{"n_layer": 12, "d_model": 256, "n_head": 2, "n_kv_head": 2, "head_dim": 128, "d_mlp": 704, "vocab_size": 8192, "activation": "swiglu", "norm": "rmsnorm", "norm_place": "pre", "norm_eps": 1e-05, "positions": "rope", "rope_base": 10000.0, "rope_fraction": 1.0, "qk_norm": false, "attn_scale": 0.0884, "bias": "none", "tie_embeddings": false, "parallel_block": false, "extras": ["capped logits"], "init": "uniform", "init_std_qkv": 0.0437, "init_std_o": 0.0, "init_std_up": 0.0437, "init_std_down": 0.0, "optimizer": "soap_variant", "lr": 0.00295, "beta1": 0.95, "beta2": 0.98, "weight_decay": 0.1, "lr_head": 0.0069, "warmup_steps": 200, "schedule": "wsd", "decay_fraction": 0.766, "decay_shape": "linear", "final_lr_fraction": 0.0, "batch_tokens": [65536, 131072, 196608], "seq_len": 512, "doc_mask": true, "train_tokens": 901400000, "steps": 7774, "dataset": "wikipedia_en"}
Each number is 128 + 24 x the weight over its row's rms, rounded and kept within 0 to 255. Layers, rows and columns count from 0. Numbers have three digits each. The size before them is the row's rms in percent of the matrix's.

# down: layer 2 MLP down (transposed), 704x256, rms 0.139, rows 289-323, columns 0-127
# gate: layer 2 MLP gate, 704x256, rms 0.154, rows 290-324, columns 0-127
# up: layer 2 MLP up, 704x256, rms 0.153, rows 290-324, columns 0-127
down289 107:150148137110173163150101163130113129096099140141066078132123115087097126128117113178067146111102135128105144128118117123116119096167093089124135125128148133142086165180140128118139144123135106104138150119088162117108134097106103135100111110165107116120132109131118098121114153132146165087167132176137112123118140108089097119160101116114101087185160123136126188138136180099163114144142
gate290 105:120128159144168097143087136170086121100086107145145122145104130095167103153126135152144122121174127116182143151117152129122137125113135115142110107183164130117136097130111132120132132184131149100145126102142162120129143075088160140089124123114092147137093126118154158166174106129102108077111154154125128085125137124147153117110162101111121113132124126163185128121132152141128136128121
up290 105:103145108166115116097129120100117113131091131101124143178119114091131119115130151069092149136088152132137170130146108107127138161151136134118130146095138092138088131085116147122150126108101150149117124165134132157143130153127092113136123181112140105129142130157148132118136147121076115158132133125104188114098147139141152136128123183141173097125143099109153187150124118123097136147137
down290 105:152139138106093119160126118167132113091090114113097134142126114128137122133098130162161157156103144097153167140086162113075129113168121096115080109118113129113129167080094165121148120114140108155108108110139132163161147113075100085079163139107132145118154104115146162137148153106115133147090119106102141115111128111131125178134117106137092133180137143164150140133118131141125127129152
gate291 101:134115126126113123140138138118118136167115119134120144098067145144084124165121167110114134148104093187137167124122133166078145187093091120139135111113116146080169120155113103124175136116132162129124148087116119155092151135112138116122128118155112102132167122115114125145099114102081129158152091129140107143113137107159120134116135130096116133166085106126141090161131144148116125118192
up291 100:110129111173100077153094130134133117169135155134110180101145115165082118123171107113118133095124118113151104155138114127105112066078119124132110143108130173094170123091148118139152100128107111084134120088081104074149142125099148131146158116110123158137138117124104132112173106109088105082131120140145123090156088151132146134117148157111098098139065102117095174176095125140101115166161
down291 102:123150146170156133157132119139074141127137121110156078152124103121154101143113174135153131103135096167131127132140130133108117202135111097150129085136143134129147136128173112151098120119103179163115161115106101172157125129128114097137122160132138111168123120108155113133134078147121136132154124140128127124133155085122086159141116113137105088144123074120188092151122203099161118077153
gate292 099:124106088101110074152138162131111081138080142125101076187127158106118116138117147074125118086154157136155169127174134099116127143156159114133107114146134133172118127139145124112157147160138147142121122171134103102119136125098085104140126129094148103147108104138108109164129163119135168134133169137129134114080150107131145111125127123130123105105087090092098177145196128131073113114133
up292 096:138081102066148129158157099133123088159093125148128130138125124122147088113096141133136160093097159122131127175185141112141144113158119156150154099135115126105130120130164141060120144126123106123160133097167113093119137131147120126145100121129118132119154128177138083123121129143094114124137097156102139145120124094146144126148183112157116123088148141165107093092149123131111148137150
down292 105:139125148135108135111142097115093116149132188139156166134159142147161109106122122147086112122123111111173084157142115119114148145169087151113139146133124126142107137139151131088071121126143082091139104109136169129122139154160165149120129139123128162139174148167118158151177143143164135143084076105105136110129115112146153122131155109104132162120167126155135106132129139094110142149175
gate293 098:154125118089150133137125161127095145116109120119135141160099121111097130114126119122120128038160105123085108115145132118090098131097144111123110136141104107123122137141137118108170113138159124107098091108106121078115122138126106118121109110128140150149118094145143127154137152147142118113141121147180135098138132099157110115152128144148133149072117156135085128107164157139102140107135
up293 104:106128120131150134122140098138110083127128167119130106128131130093107157148138130119090109115150198117114100163136137143133153103099099157102123124136174099102168106166155194188123115123089144139141131104144115198117130152146130155167135095121119125143102129094135133074141121093107123120179162135093146100139150143154106117128153170138152153131119130109135118146092129118201091150142
down293 110:118141070136167154090124125143131086086103132136101111145115159120129107137106114144121124097172123138121148138150112145110162148077140134112134194133155098128109121103162162161126147135136118131102098126184116140132112137086113094153118098141152155138105132082102140152090134140095132131149114111111156099112172119130111120130121114179099109115122128122131130108179159132135129144106
gate294 096:126105102096154136131100146133106093142123129121154086108131124114106148143055145093126123135103087137090147145157142138067114136083116136150125158111122151100179128105125192094156126161167145120126128104094107088113148104090119154144083142158142085133125097131144105131129162156125150090125117154138149133109132114140106090137170166181111133121108126147132135122142123143125136173133
up294 093:122085147085152133119134095158155122150179132094147079163152146126100154121082126165119150112069111118133107152112138143137132117069117129121145095103154130196132144147107146110131108152101139105058112149131102132108180135120124155157101143164130115144115095126144131115181147160117156111109113122148176139157121151118094080131119128155111165148110140135108116164127111139130136173120
down294 096:157095121088108106127121111115115119095151103127146110139113121156120102132108163111154126126099133183151124129157126122123107141141072116146157128129165158106134114128132093128132137126136141133102091100098132126125107087129183106129127101156116138113110141118131088124115127130096115168123138125171128140141090119123121106133159121140085113136109100147104141103137082094102135141130
gate295 097:127104158151115170137145120173152171163123117114135105084093125165126136099102108147156132081151077168136139124156193120094119118174103093140117146127139118095112099111130140147186158145156129143138141089102122140121147117159104148142129150129119126150121122146177093161111120130097141116096148079102138103163120118096108143149140129130187120146123142151148099134138131126136090151104
up295 094:128170139103095131129137158121098126087136089145120126098164120139118138104178134138135132159103179125112134102135118107133127132102119126103150085140147165141114158143108080142087143105151116113119127105124156131112123157133163097088128093152092165182149128111101141126111162118153082155123124122109151123116101117107147101135125111101082123156174117108129149121110111120115167136135
down295 100:122107092107148147135111195085134103125128143151134140131128170155139139154125122106112141140119154136126105116124119158156144086076141147120163154162124147131094101129111180115111116156128124128128132123152124101131078141098098136170148080132124130137153136130122143137189153146158117144184104130153113120101073120133147126095109113099098155087143108085112120090083113112130118139172
gate296 101:137122151122167142140067147149138118133191095128108144082151151145116126128113096115154093127133112120111111156119174113115130141162132153128125145119172146115181115115106120161153169070157110147068115163103123150142113127116093073131176157152124140138131137134157122122122130115104115179124093099146098131116128163126162128136103141110127155149099158122164106112114123151129133117099
up296 095:063135150136130131100130120145147122134118136123139128119146150109087119142142124164088127108139084079117111143141101124137197161093105134157097103155140143120107152087133149095180135185148086128153133115072151165140164130121111158144119115150114164081150099138108117138106097121123126137119084113163147138127090107142080083118114125140145181132086132109109166122089129152099146145101
down296 099:124123098168125129142147174132114126135124145102125110113171097128161130113171100106122133097131078104122130148130140090145109077085162156124109115139113090105060151124121113141135142145076124103120139078089125114103151164120144128143135157134121140091145147141130143086102128136106164098133135117149122121117149110141133109127113085134097116123131159127127108158150114141069138142129
gate297 098:135137113167103129095117166138107155096119094141112110135125147089073125092083104155169146121111114088102109105141135139146092112145160153126164111171137124114116161127130122110105118139116105098144142142183084131097136126102145134186128139152110157147137109134149090135144074144141111117139131103092153076133143092126125123139100156110121139097149157107177110131139157155106152136100
up297 095:088113142108140111176129145098183074113165116146137131128134173147150121132158104090136117142125168133137163108138151116137142135094119129136131117126124093139111121098113100136166136107170105097116085126134132109133157121100144141124173111106125141140129123134154151111110171123129138112119123122162148138061124122127168118119124133091104163171135149143124103126091107156136158091163
down297 099:134113100150128124092139061127089138118095125142162118145140091118099083116118105107120116122150160150149146106125160147111139133158105113142122114106092103101125145094120110156153108128078112107113120137159087129122132135106096113136135149111143134116130093120081152147134154158095134112121127130164152162127152163160165165131149104170117131117153156103116186144126164120171130113138
gate298 104:077149127160186115130075171131133165101137097163107147112129118145139171170111124152133098060114110139155098112123104113113109111145090097130126108120094140117115139154129141141145128149124118110137096077156113135135146115112145103128128147119152115156144146160170138106149129117144114111131098133159122132060117120105121143115122142130119139161115097154161137095168131149146088094120
up298 101:129132149133097106160121121128129136098103144171084176170076145163126133094118108151156178103125095112098140100133092134175134183121163142146138134131100148094123097145125142124116125112167116146114132153093112134133097160123106130164179107138166117103120152099109126150139140162141109131103111110110163119140099115147143097128166115142096126115139140125109165155127157146107161109134
down298 101:109124160126118113104132115136155156151127119197136116091154147173143123109133125090194129118139143095106120110106115134141129126108104154130146127135118128146109112110087138109120158173100098135103100133135141137101101112083136175128166132125155130106117152099060106153128128125167110107149112137129112100157113106135124110136150130140122135148166110142095133080118110150105112121142
gate299 101:166130114110134138138120158164111084131126110118106142080114087123172147137150117111136128086141107127113126124089142150117162090138091104153111084080142153123138099100132071099141082142115104128107142107092156105128141168114126135119139137099116181100115153159079111130155131124138139101099137127133143154123113108151140149112117163134144086153155161090128126127135169141128177120150
up299 103:100119171082097162164113139130122116146107142152120142169102115162126132110128120129114136166122162151147181125125140135110107143131130116097157136190119140108099099147143161126108164101118146133140149120135112140173154164162103128117160184121121165094118147141178137115119098107121170110099142172148107103185113115117126124100113149086135144110151131127167141147166105109123136108164
down299 102:112116124154141126144114102109125134115158121130144121155113140148113098156133151131129115117124102109120126082104126110136140108133145102147151175110150130086125130133095112105145160142144089136110140132150129142097118076121146129110137166154115077150123119069117153139114112170110031172130133121130144136170147163122150113135137072169088127131101106147111149114123122129134103127106
gate300 100:136133084145132094131076124113150131141100134136139107125093101153138094154118114152123096104118109130124089126087103121130116133112134125098129136147159165107083113148161122137143149090097172151076128136143128140152175119154117152117094132156107095092109092121157074130126142131144131134146128123138116127138106107135124110163141107140147197120158108184136124096169158146111165133127
up300 094:134135156146090144120129121140134128178165098116116150099085136148153119140117135119158109151139142148118146112114127143119155129154123094087142153148100174195121071147046124121134066129131111116083087122171163120133119122127117117100084119100172151149120127119158157128071162094139167145111127145157143147154160132114152146081126143126115138160123098124115136086124115089116128084114
down300 098:106146133125105169141099152085149127114119126179104155128111139112118147149117139089148099214139125144081175114128133174138148106091101091117122106115079112155148153123121156115080086123117130113161137121142124126124112111098137094121125112097145143149148142177182130163116112081159145179138140128121113162151141116089101129109158140149114129176103104146111131156164125114143116106126
gate301 101:087151119143151100102121130133143069156115128136118129116130078144140141100130140147147119107132112152130070164112152132102145160129116093146168120035154111128142124129120115121139140121103104114070107125114130133126158159132118122104118081165130167153122133132170114114076150139109093091135117127160133087177140134128128146123117136132157171090110111124116137098090128148134153122125
up301 107:092135122164132095153179123106170133143135144064151096073159105159141142139131081138150110101152118133139135135186102124115165142122103108100160089152130128120110144092144131159121150121156102102128090120133132094162139145135123190133144111124135088130098153092134119125119147134104146132124076137094105104162152103118135127125089131181126139097138096174130142131167125125144156094093
down301 108:108151118165109156120132126139127110140154134134112098107161165118106111093125127146171091103105138075112150150131101117124172104116138122103131064146139173160146111146101167132167134103185081125140112140112159117163110109107141161083146048108148178113128121151107088122165149074153127080160103125164129124143112083156102122159139127138121121082109138131148123120131130133128139124126
gate302 096:123103133101121161123123103121163133133132126096114121116111070142129113114123080158119123145135123109141150147144146111106122101124081118142130095079125125130101094117130120154144181095127133103134047127092118151098122091102114134140109121131142113135146134113176150170130107104130156154124124150134109146138137129116118089145154130127164130138125127096130134154075131167152110099074
up302 093:156134130122109155110109130115145141139101103122104138169141126117077144085143068119113166122157115108170133118123173130144170126140092135122133137108152108158120124097134079133118165109133180150132163101092119168110130173133114096110139148122096150142087106104115114153176118161139176109122096141134158114136155098132103137136153125160138141094112160135116157143108155106149109066087
down302 094:158147145167116139160140146138175127143126152130125174133123191069114135129118141134116109112121109114129141134175125107072104154146141076096133139143141111090137105154161159098140141133063105106151135177087107129111134122105104147110160117076135120078150192101124130114168136145115127120088152130114132125139096153150145114105120118114083080064122101105130150130113131126118147112138
gate303 097:131111115154132090142162115095092114084141090116168120099149170126122089102164121109165132132143150122064142135076121101125155110141128136169145136122161142154173151123137150127153130113152103086086101152141144138104118132130187092155141138122145094140169094114128138152140136118162108131133137155152085134103081101130098114126135144125126100103140120121152141151167119159122144156095
up303 102:106118123093111130138104143134110121146141168086117103167112135130087152129113148189086124125136142106169174123137148110099158089143155112128146142118105081139121082141151115107170105084140130107109140133112122125150176111119125117133179140135050137155089117147152148140135102161131128081096126119128114131132126098135123130081107119149132164170143113128140080096134141118114135150131
down303 100:115150142140126112137147102138116158088080108123097157101142051088188111093134136051144122111146144134111126127086129175180132114114100098121110102122121160143142146153122116118109151102174148127129125138176149145130105163139150112125091158121164145146124124128122128099166111096118150133105121184100128154151132137117096103120086146128145137110097165119135153149109104102100104134098
gate304 099:122088153105110120147104124100184112168129151143142131131108102125135122167143140110112151123130152096062115157037133101135124112097066103141120106138120080104129133102116168129143107119106151183137164112121095101135148146142091150115080105138144116160165120152158095123161139088108091143108098113095122159104130135122126177104152115124104146120072124124104122135125127152130150141101
up304 098:105101152139166198138127155103135131131129125118124148145058131175145162108127124151098137111162105139112139153105128112141135123107128129121129120127138139093143138146136088142119111113124125144116162134107124099122135145135139128134054133131125116154147127114145134167101138136113126127066142134135163141119072114120099165090115099143146119184142101147079158113125147139125087156067
down304 104:090095173136090138125088107099109137152142146131144140172088112110115136124135157142111121143151122104151102125099110130147154153142109098083163096114200133174112145124126094122126134091099105108106165114157110125121099188156154092127110161111101121138137117129119135109121112174106076117131142134112107142093105141169158122154102110151155186116128148150101107094142150140118145144114
gate305 107:152173128146120178095130117105119145120144134101178123174106159141128094152117099129123124109140115110122105174159148168109137160146112131163090179171141133118107123111142119084117105111161127143108099115148138123120102118127111140085119090114128173129149166125118136158134143164126133114137102092123129167145129149108096117144150137150087114119171148107150123136198118095107095126093
up305 101:139177140161125145116133182134119101133122147145093094194127133132186103109119146135114154145151103112116115166152115119132124136118103102187141149058113130125152142143107165116125154115133095097126158107127125134091140131075100117092148137175150124138155109121136094116112121153152101099122163092120144141109095135151095148179131144143153124105153118145115129114139120122134147159110
down305 100:112125093154141109158164156132109100127172118184090139156135156125144151151108102125101128089123141115154130121124133104118120110134129130143121152088150124113110115125092125135133126148150143123129081154103170156171167121087113170136112111121152124110137109122135125089112134091120111085120157153107164112137127071137122138185087160142109144138175105158144192136118110150106130084125
gate306 101:075128105175170122110128185137128193130154101072116152132169138147077119112110116103182118100137125121119092158153158139120142128146092122154092098130157119107124094110150109123108113134161168132088124112129115153117158137110129139124134129120145097191117107130098144144126154109153119128161101171116112100130137156122149127162135097125103104144137107131162119126109121135122160131109
up306 095:155182094158141083122076114115128123172133105088129095137098126162122102140114129091161144164133143108126110155163144116135123156130076093143124142134160145151090147148140123108076092087125130134136112141117093102126146110132153112111132132097146102170119130130134198134132123140133137140146162151129130158101115118126136123150158114147136120122151117116135161136126121134127098133193
down306 105:138188139152160131130099123123136167113132121145132143127145102127094128095126162112131156141133173139084107127114164088141135142126130149124114097147171116124114106144125130164111091127126144116114126094106114137111123116146143110092128137127174116147087156137174146091143127136112112120163151121144126130121108152140133164097110140124092084162122126130153145166102133148128154080056
gate307 095:169145109140152116128071101149103118096135123141132146133138104113132055132135147124147118089132154139132142133136086167128108122130149167115065128158141089082136102101135108122154140163118145133157128155090109128137101131123128148129169167129140137102126131158132108147116162131110126088093151138119120103149093151180124165120143130102119130122143133094139074123113152147104157092140
up307 105:171136138175106124153130176159140120143148089100127145128116104122110114108140161114105107121118130162117165145137098125131120113134110149159085134098153145096126141128100102096109131138145132138131133118093148093136100174131100142142176128129127159110102107079134156143148140145171096121124126159122116102134131154133146083127090128152144147162136094124138123216121174099130168115108
down307 106:155181141161114114141117136138145155167120158097129150119111099099148078095122118153126121107129107175115137109106141154102138146119149094151125091139161096056115147139137114108135121127127147125121133132065088103104156131166117100121126170110091134124124106131178146163163169137111068124116136152145119118137147131142075156143106153124116136155110134092135104133126134095113096119126
gate308 106:118122096126106137132178157073141105160126157153127098123097163148141091140107133122143113163119192111153132179133132171147110132132133118098121136128147118114108130158125093145140111097106143162140110139148140155110139118119111123110113144117139129152122161088149137117103136163118139129146113091092174109148148174125150081115151095121116108147151162142118110121141138100128159116154
up308 102:139120168140115170118117117118106129156113104140132076137089124125113122147145103155120157178120099125144095142145104176097133130123104126113131139134167135105154099105130155141113101099144161135100161122133123145138133114115138146129134123117161147133095158119128115115088087180124116142139120118130114117105163114124139122117119127161125076132153136134121105142148140121104134099164
down308 109:104135160118120089153115136112131091134131162098130120117138129130118141104107128147136133151104120119106154148121141164094141138129134118119103140093141161147118157105111098110150120093099123181193141142178162130167153108120100148142106110138144132089102142083139163153174127114158136124121125088121159124109098162133172113111124133134100099126150134153113132145158114121065091139104
gate309 098:141105101097123112076123143163154144144166126130126154136156123135106162114151123154121156090144175136127101101158124097148115162130149092145163140111103079101103151129138141184123150154097130154130137129133208160098146125126111144135108049121113150136157131050108083145095108110112161153119083105069116146161127106142103133129103127154142117123154107173155097110127109135144146152129
up309 100:150128141161136127131121136123135143118123133145080114109169126157096130133143125145135112139118140113158103130110111153091099146138121154165153144144139139122159078132136129096137088110123135138153096131083127138125090101113122112168116135146113153111141168124119127156074137131141171076145133146106157085103126087132118119098142098125170093114129105114129126125153130108119113106112
down309 103:123097115103138122112137104122105143196122119146126109139101086108132149125114151102149096117164128089123097117118093130145135107117116185115084085110154123154151081113119111052165113147174118116128140093208139142141133132130104125127152118156171086095101109115148123113167148144155085137126163153138126077106087101130079147124143090114166161178154141117142143145112111144142105124138
gate310 102:103162128130138138114108094140117112122144130137093145135115071152159168081158132119133119103169165105121081123122132127153098121106118127110112073099088106143112133159107086139134107105139152090066117106123108104158118121120149078142167162112124123100142156115154106163149104170129127129124152083179127213106093147073168132120103111153149152166139148137118117133101141085121143123125
up310 105:138099137133164142129102177106102081091125147104116135154106128119116152089105166127115134153123139145135118139092138106058114154108192117098143102097132103105139118112133113093115114134130113100125133130114120109137138144135112120138137115184112101151132160143102112120120139164137120145115134143131185099132134154136152107115154126129076139118129123098111158139177167129139113145090
down310 103:111089117101166080095116134138120131129157155095118111144123117155157152128115125153147124106117153185097118128136096145116092135099164115096077147109138167118149143174118128147124123106084124164094122158136121140138128131129105156140071145142078105130164149164134130119127124108133125143122130098151188084146131137112121114082145142144162144158110159122145127123165126119168113115094
gate311 114:174154099119108105105145129118135145138188097124132139139100093153068112130119050135116109094128142086093134118100096128149122090132082131108136118115125101135142131148122158114142114115111131108114136110130137072098140107131150147147125105184119143145140157128085107147138151099157133111118098115121110147119126150105134140067106113137111105138136137161182121126132135152132137152145
up311 112:165115139127120115101154104090136127118117135103148144158106131101068093097111105092137126141161143122150134106112148166127142128145104124111118096132156148127112138174108144095143175139141156126139119139151088123092111133135164173122128138139136146184128137125125140134142130137118141157134115135135114116106143098139133111089153197146103157129103130156156153091168157137117114056076
down311 103:127119167099123142125173150091134105109130124128104173156079183143131137081132090126139133146096127119127135113077107135161122130096145178132108157141156128187133105147100145089133145112135131105112123143157152137111121119124166128147118163161162120157116143151150161122118118147123154130072119145100167132124128163158132157138127147137153099115056152130136142114132106122133103110115
gate312 114:148170097106163138091153122098184162115132151110142161136117162144157134138153144127166158118136109146067119156096138137121111139128128140141132131162121104169116154123078157150173132118158114131144121128121118137107158097096145111136113110121147119155127114096133120112137117097160153116131098147130107104153139104126137139103132145112124184120099095101157173189096109166093133148140
up312 104:138129123151145097111108138135098145150097135085115118141156108117141142117135106092144144137142158146138145145138077134121075149112127123126098182094143104130096095142138118073149126084138122202150124155151124145108115116135107106123159121137125122159143127115088117105158094109134102161126122125154126144125093076127160147096137080143114134149157166127136118105122077134102128142106
down312 103:118150130114157140139124117116094104125104129097118121108137090140116070135164149123107119120139164095138126084157153111143145150123149134125104123155102118090111133144130091128130167143169086164132146105115135114133118153106132150094155143138097128128116140133063130140131153166090098122134156098126161135071157167135152110124132126112106096127120123085116106121114108123141177129113
gate313 096:139118156094118123140138172137124116126105131143114106140127119138142121118120169118146072164137108126145111103086074084074124108103172118125141128145120153128128145127124178101104108169158130100154123147161140100116136126102147116093167139123163117121148098084137162121123123135158105110089154113154162140145103112174108157107134162102099121165145162195125148102129131161099170125094
up313 099:116174140111133179131167094116126158105156117146110124122119149154174161192110135124134111101104146107175124156114173086164126152138102134091167147145135083110149152132123115130165115138145117078095148088109112140138140156140151140168122162139087173155141094093126148157121126132136112090142098137141089146128116151084132098157159127169110117146119156123097118132133081162154105148128
down313 103:162090107117160148113124140144160130110144145161122152121122096138123082124142128155112185126156142107086105141121088123122115115129125089157134144116151176129124111137145150131122118142078135158114155130127157140118131087111073121059136098125164091129079114103090136138109135124122142104110130147144168129118109140126154115118114128134109100132108114113143189086096146145067135107132
gate314 100:170119091107145095156145101093138141132142128097113134142156139161130152112127138101180096084107121066122090085114132147135119147117145136128090124172105143098134141137160162140132102163122140104148102160112147140124134144147134162103114120127143158161092107130142126143149133131165106093132104114121143121143118151122141141133134113151130137151139125139138140065156126100120116111142
up314 102:109075169123101147136106134097137167071136135124114113147131121124118108140109141138119111125114099127102103167119110138155098142142178109129139127138139128151115150100123103118109122140121075115121136136148126162118123125112092100083097112167097101109092138145104106117147098106122133122134168121122124147141154091145121104122114162103159121124136122160107125131143171151084151184138
down314 103:100114199143144138139145224121118108141132127134139150100091135096118114176129122143142108134102125103135133144101138137118144119149089144150127125109115133160129139117106132106148122107165133111116137105121113128114099106130153135164123111104134142130117095124143077094151108116136114109159104099074106173106130099158125125132087168104149135106124090144144132122132163184127112125134
gate315 105:151148141157165129126102140077100150101086112118124105160158113158159142117148147166093129180107075129129119159140142126115088102094138164125129178125130161142127136130129139085145114131130161123094125116152175134111070123122087138109126131111132128156137137142122107105175138130126121197123120116125090131090064138121129114134132134130147164143118158124141141185125150106136119149160
up315 100:101096132112125109088141157152145153103162148142111158118090117135118109164119167149114151130174152142161119136127099143119154113093112116129148115115123112128132117161136160166113154113100147125118132135161120104121161120139141139146177089124098096105184162112105126116101168128142078111129103099116128153137125147114102135099122102153125140138115150099133123097172119123169138114154
down315 103:144118137100133143097147155096126176163079117126110121145124109100124144122113083146125147116174142147106115130126127121175149159144141160143105071138107137132145121155125160105112120122091101127128136139147142126111143139140146108097146116126156074136162181141107126119121140102132130136105119123117136087102153160096165134154152126130097121136130182103132199150142143152146145126145
gate316 100:153122126148140098133147110130076147128124104136145092165108133166144115126121128149111116093129110132138110148129118118133133108101108129122188113159114118131112154127125114073187140128143113182125134140112086157124060126128152139096121152157157096092131162113119114057116140113166125124160150122104144131108144172087153104111121137084106140136117131133159138101087103097121139074118
up316 108:118115162123152111117147109125146127171152120067076153128093118130088124142093106135143132112095114094133132124108123102132110089119114127111128113124128149171133102170163111084113124152148165158123113143131113136129131129090108098120130144171092136110137158099103167145135130114118127150089112109114142134082107129129142107140122095102125135123141102148165114108073141130030145079128
down316 110:109115141132144169088100135133111127158125067120147165137109128138135120169140098154100095106115128105116095104096136127111171115099129127122132128132161141118151119116146135119124148094109137147092144089127144171151112136128144155113172094113142129131152113164104153146122132125165119137165109140063132121144128122124143067093106104134099146141115128145131093098130170135105063097159
gate317 097:109121098094107088117093110140124147135112133140112135117158126112110109121113160133122098133099120151136116135089106113146162112091156149095161108113113123128160107100130131139163117172136178149093103140141106146123125115151107109106165175168103163141112153126132132104124075141164114160127141118109099083112120169147169116114144123116141133157112115111110134139114138182147146123137
up317 096:135146091173119099105138091146094190102133145130114090117132141113159134128132115154129124137094148121126148132108113133159115118067138157116140140139143131109124089123124096125133109155096107133107120158154144103149140109150125131144171100128115109126093121070106156147117107104175145175120081121074156124106131156130119109116120138096101101141105101121106116143075096164070161112133
down317 093:102122104141135127075080084150126086151165145133172147123099173123145084118110146155105146103167093136136128110134117120153124112111113106122118118127122115152101135116128115135095129100110189122139104140129166094146144170128111122127073134120079115122086131141107100127108125102114130113115130147100151101148108100126146129120111131127125112169120108118143114123131107120131060120140
gate318 107:115102144166141129112143193166126163123158120140114123133133106161139163136122123134128145148094142138136108108083091101107112141156143136120115168169155143091100138077131150128122152090159130164109122142142143129131114147106118114105165138133144082099160153158144143144101120122136115113094115108106086075119158112137104121135102116157148088140121182116149114118117109132166152143123
up318 103:147078137125148098138134150099093143129125143186144165136133106115095148131157159120102112157088147133122092125120120094142145133173116078149110141109124154151095100088135154146091109121114086139136117088130137152188152142107095124163118098182138106103145139174147125164125153092131119112144122111118171135136134106138117116101160147139136148151083142136121092109060123143120120099120
down318 095:143140100149148121141120138155096088133117154129094096153132194098061146094137155145135112135168152175132152091124101118175127104140130090156120084130106131127108115175186160133117103167105124077106172138104106148130144099159128100114091139101073164122139117096114100134157155137131147110120152141182099073131116134108136149149124135096105147120148110191098105150095140122118109103129
gate319 090:124149134130144107147122142137101150113157132146135104124132140133129152117136095063123121106175135104173106135124151120116155129128123138138145174128099143141128159084077164135140140056147164126101164103108161150141143101129136127143136099130097110134138117097155115153071161168103144090117113100111128139115126150175161179131143095099130063103130090101125147114135124090151112118115
up319 086:161145123125137080100121138149110114093133132124119108112142134188098156117114114083139136132138119157140126163139126125122137124129141142108117185096080118158137148092081100144137127093139127129141136116082116117118125106146137115105154108110132117178183135115110106147137155181095140114121149088133142125120073101142137168143119093116100065080143132115112153124104115108149117116152
down319 092:121137113066103098156141086151106075139113120121153096151126130167121161114126116137120151152139118104104124099141114128120119130150129124128137109103127121138126105129091125138149181105161148118180149147155168196086114164117090097160112131134089122120135118104177116113089136094123120111153170090137135128154125100175137115164161091092100100097116186133118111161137130143160137119089
gate320 097:148109197148121085149106104173118159116159118149094134122129148187112120111105121127158085184167142122125118134094144120156128137120153159133116144124086120105117100128135149144136131124149134089148120107119166133112122152151173146126120154131146094102183127121152127141114164107108158111128154107115120118119073120122120139113134131136098128125161152131134153137152124086175134134155
up320 095:133117100142152150103105143133127125149115140096127114108090112126145145133133078109083144129127110143145144094159104143123126082130111105104135112174106150148163111142138124135128138170113148127097154158157153145155114153130115138123092114119116130133114104140071158122113139155096148148177157133126113110124155132103184126144152105137136088090106098100079193092158147131129115123080
down320 097:075165128121117141155116104084138117075095128141150141147161144092159116125186128094124112116179145147129139126133155102134079215112115093101074107106120132120137164104168110130095112141122109122128117140115100094122139104127159084115131166144132148142116137123132106144149179145103165088093110159170131149118122156101181117123123124130121105161164173132120114162129129154106119150140
gate321 105:095129144165106072123144136156115142109131130162101110103139188096123111114126103144134118125133161148150128148145137118155133106125122131099151166111149150088088137117116138103109137162186103072175119117143110102111090131090081208117114132116143079135151141142146126134078125129114122135119140128077102134120155118172129062113150142127065127108140125109132144116129155132097119122109
up321 106:103121123161114128116096113123098060092104106097140101110092187105157119171130125114098124144152142142115143101174146105087108139136099150097156103113148139155102116127112115089124118131063113151108105144134128111116144136153141070107128151106119138138132103161099165147043109150111093104125166089174099172126147154167166126131121146109160102144097106158136126117123159135143132171146
down321 095:151078145143127150120127112144116133147172158114165115115154158125114141093103128141140147126130125142161146143154113196176147111135100125130122131181138101128132157126092109110146146134171096098094142126112122147117136132162147124070117092124108120098117177132151100147113140133201115152137097113114112121154126117161076076103143167143135121131109104098116103122156135106112119136120
gate322 103:126113151155107091164098105168102143157138107142107174130153113137121121098105114151166175103138138126130111161148170106155116127088118131120137160181158118120119125097123096167114118132124120112136125166115124132115096125165142123128078148100085157134173126120098115098143133137122123106141174119113106144094115145111152151128151103150135127117170106167105135081158130159129115095126
up322 098:135099172144113155086124114141174114148110169093135141117134147114119149103096152148089159148090149151146142123112129089114101160129107101134153133134097197132119135158139069102126159144121166097083124167114122143126151111128141139154067087154148118120154121120138141100114107146128117133151128115140148123148117069165124104125157110116127138149102163135106132145141113141110109111145
down322 101:112118136111109151115136117117118091145162126130104132122112132117097138140158148182116154174109104153134106146113050126132130086132163100119087141119159124124131142121139146140162124163088163101114156107156125095124127141097115129113116148116124133134108149127147093142082164135097095110108112099116147103112130140143112102121094117120132121116158134134067122127121137123064108123120
gate323 093:130077134131050125131150163115139126152101145124129129161137104141120138093130127105064129173101135133100139143149112141151111119093131147163143179155113139089156114140081116111103123133122101116131092116132137103170104082094174184102131171091165145119137168108096128120135111104149126136090143145116105147121098100132143103141088129145135106102145122159117200119122125073098103116156
up323 096:142152119173107133159089183147122116191111136102122118125142138144112099131109125134149134140162124101083146147135149131143127148104103123158117129115101149144140105150119151109129140130091154107120120135120154122076150129096155112129159150139165149128115086137104081135186165147112134102136133134112163106120106120101103135132143165041135166073151131128103121145128149141068107099130
down323 094:120123128098115112081134189146135126142131172093104126115159153145116114107111122150137123117167144117060123159140090102158144141128123156140100100109082142134153143089073107121089113128125159154122113122118164109134161140112131151083149081117178100093157126124143104126153133129158174114176145149164107143108130112116159121131140104124152101133176133143117116141099108121149119116128
gate324 103:115122159122161131113100107134178114168127138157102131126132097119111121157129181091119170103115154162119121126127201119082095124138116125139134123149118115144117154083104142094140129163127150116105120118119110176096117114127114135160109147108137120121129129147128117135115113129115117145116140145122129112139132129159111130148123138081186127117118119180044083125189109092164156105132
up324 098:137148095139103128177163101101108133122130101134144139146126121106125142096151082072115116144147147117144151150141149118171144113148111105104124127159090156114117120149117131132145158126116058139142090137178113138134121113145092159106130107098112138144139107108109135144098116155114115126158112097143120157141132120127115141148110144133136149151122111109167165121097170162049111136156